Weights of a small transformer language model.
Size: 21 layers, width 256, 8 heads of 32 (4 for keys and values), MLP 1024 GeGLU, vocabulary 16384, 24.8M parameters.
Architecture: RMSNorm before each block, rotary positions.
Training: 476M tokens, 4751 steps.
Each number is 128 + 32 x the weight over its row's rms, rounded and kept within 0 to 255. Layers, rows and columns count from 0. The size above them is the row's rms in percent of the matrix's.

# layer 4 MLP down (transposed), 1024x256, rms 0.122, rows 22-28, columns 64-127
size [109 107  88  98 101 107  98]
[[136 151  92 174  83 134 109  69  98 146 132 142 126 137 161 110  99 109 136 163 114 135 128 147 175 113 115 114  98 121 109  83  61  66 140 121 149  93 121 123 108 144 106 104 135 135 122 124 151 149 153  95 148 153 132 119 121 153  93 131 126  97 100 157]
 [ 92 123 147 136 147 141 148 111 125 125  98 131 144 142 138 130 115  96 129 134 149 155 120 101 139 137 144 136 154 120 111 156 116 122 103  98 110 145 144 142 127 196 119 135 146 140 114 139 132 108 178 134 146 121 136 126 160 133 139 118 141 123 123 117]
 [128 184 140 122 130 135 119 116 138 104 170 127 135 137 124 152 134 150 138 125 110 113 162  61 128 133 116 145 158 170 105 147 167 136 161 131  67 135 157 124 146 168 120  91 123 130 135 147 116 133 165 115 101 153 154 130 133 159 157 130 174 129 116 135]
 [ 91 153 150 143  87 149 142  97 121 179 158 136 140 129 187 143 112  96  97 126 116  95 108 179 115 137 152 154 165 119 172 171 132 116 169 133 142 116 135  60  76 126 166 116 139 106  95 130 106 140 125 148 100  97 155 127 127 154 167  98 155 126 113 105]
 [158 144 122 137 137 114 138 102 104 143  95 134 126 126 105 147  87 136 151 171 132 120  70 136 101 127 147 142 133 173 104  91 160  38 111 128 129  85 156 133  84 154 161  96  62 124 128 154  64 163 147 109 129 128 164 146 112 130 157  89  90 202  89  71]
 [135 154 140 110 145 115 138 118 130 161 116 137 144  64 145 116  93 164 146 159 161 143  89 153 146 128  92 161 140  84 150 111 179 123 129 122 104  76  99  97 168 108 133 151 123 165 139 125 140 109 136 136 130 112 119 118 129  26 142 156 160 111  93 107]
 [151 148 170 145  87 156 124 151  96 117 118 101 138  87 107 153  76 137 145  96  99 159  90 165 106 101  50 113  92 159 166  98 123 142 108 142 122  84 151 114 116 138  90 122 125 145 152 110  44 147 148 121 169 119  61  99 105 123 147 122 127 144  77  63]]
# layer 4 MLP gate, 1024x256, rms 0.131, rows 23-29, columns 64-127
size [110  88  97 103 105  96 114]
[[156 128 138 104 173 167 123 173 126 142 173 121 128 137 142 195 129 158  97 139  91  80 119  97 152  97 117  89 111 149  96  90 163  81 174 188 147  83  58 124 161  73  86 135 112 183 166 104 142 122  54 132 116 136 147  98 110 117  87 131 148 119 104 106]
 [175 113 169 124 205 145 152 142 125  73  71 127  53 125 106 166 178 138 152 155 190 123  81 148 151 146 151  72 120  80 101 137 126 142  98 110 143 111 111 154  66 207 147  99 178  76 121  96 143 156 107  57 157 104 142 140 148 181 164  69  60 172 165 134]
 [162 145 116 146 177 117  87 124 146 109 160  99 117 119 147 127 184 139 167 189 151 119 165 155 102 144 186 115 107 113 123 202 101 104  86 119 162 144 106  90 134 140 113 138 111  87  84 114 134 109 113 117  74 205 165  96 137 124 109 141 126 168  88 164]
 [157 121 173 158 161  98 111  88 171 106  96 103  65  83 106 143 109  99  84 145  89 147  79 140 139 184  90  99 185 108 106 160 127 138 133 110  90 137 174 120 155 187 195 125  51 103 136 141 129 164 174 105  91  85 100 138 122 142  75 191  95 132 115 103]
 [149 121 114 175 142 168 142 144 142  99 151 161  88  34 100 133 152 114  96 118 102 117  90  92 128 132 127  82 124 135 103 124 125 167 145 117 154 168 174 164 104 161 170 146 176 111 155 213  63 152 126 136 141 141 160 107  97 156 113 165 120 105 171 160]
 [ 69 157 150 151 139 129 111  80 155 102  71 109 102 142 139  98 234 117 133  98 141  77  70 152 228  96  92 186 175 143 131 123 100 171 157 156 164 179 117 140 119  91 135 164 117 131 113  79 125 167 115 154 168 119 121 161 103 125 120 144  79 127 126 186]
 [110 118  33 110 161 191  81 139 139  82 159 140  96 130  65 175 143 198 152 125 134 140 110 136 106 101 185 215 157 156  93 138  95 110 158 119 165 111 115 150 121 130 120  84 148 137 146 138 130 114 127 216 134 135 135  61  72 127 108 147 127 153 156 151]]
# layer 4 MLP up, 1024x256, rms 0.128, rows 23-29, columns 64-127
size [113  86  94 102 107  95 105]
[[138 118 194 164 133 112 141 109 146  70 130 153 156 141  97 117 133 148 216 129  86 136 145 100 111  95 106 143 162 181 157 172 129 191 155 155 111 131 109 123  91 143 130  97  85 138  98  30 102 109 102 130 101 163 125 147  95 170 138 149  88 115  96 140]
 [149  96 151 128 119 130 119  75  74 135 145 122  57  79  96 118 189 144 140 184 127 178  69 169 163  88 160 125 128 105  53 110 148 135  87 161 102 117  97 171  81 196 162 132 114 143 150 134  91 120 131 104 115  74  68 178 148 163 130 136 101 169 154 124]
 [ 82 123  96 140 125 146 169 103  98 113 104 115 151 122  72 132 165 163 119 158 133 141 178 191  80 194 133 138 149 122 170 149  99 118 136 149 116 134 170 136 130 117 131 119 140 143 124 130 114 106 132  50 130 155  89 130 176 103 142 125 156 114 108 107]
 [147 181  84 110 101 128 149 147  74 138  92 135 173 186  95 144 136 156 183 116 184 112 129 108 157 181 108 125 177  71 144  97 148 137 135 122 167 118 131 111 120 144  65 125 150 150 162 103 169 139 141 124 114 175 128 149 123 175 148 134  90 125  99 116]
 [179 111  97 174 148 134 106  80 130 147 135 161 142 130 113 127 173 176 131 107 124 163 116 170 126 134 131 136 115  77 165 123  94 127 174 123  94 141 100 128  66 139 166 142 100  87 129 141 158 132 109 166 126  88 101 114 121 129 112 144  71 135  95 128]
 [124 154  44 196 184 118 158  83 169 130 155 220 124 116 137 162 122  97 106 141 105 122 176 104 188 111 134 108 139 138 191 146 115 142  99  58 158 166 138 156 136 125 120  65  88  93 129 118 171 145 119 119 131 137 162 102 137 191 137 129 117 123 118 111]
 [107 123 171 162 161 104 112 101 107 161 123 126 106 124 144 145  69 130  94 194 123 174  97 112 153 109  55 190 103  52 110 115 128 153 149 153 215 103 108 103 189 140 155  55 109 170 114 134 120 120 108 109 101 109 174 128 128 153  95 123 127 135 124 126]]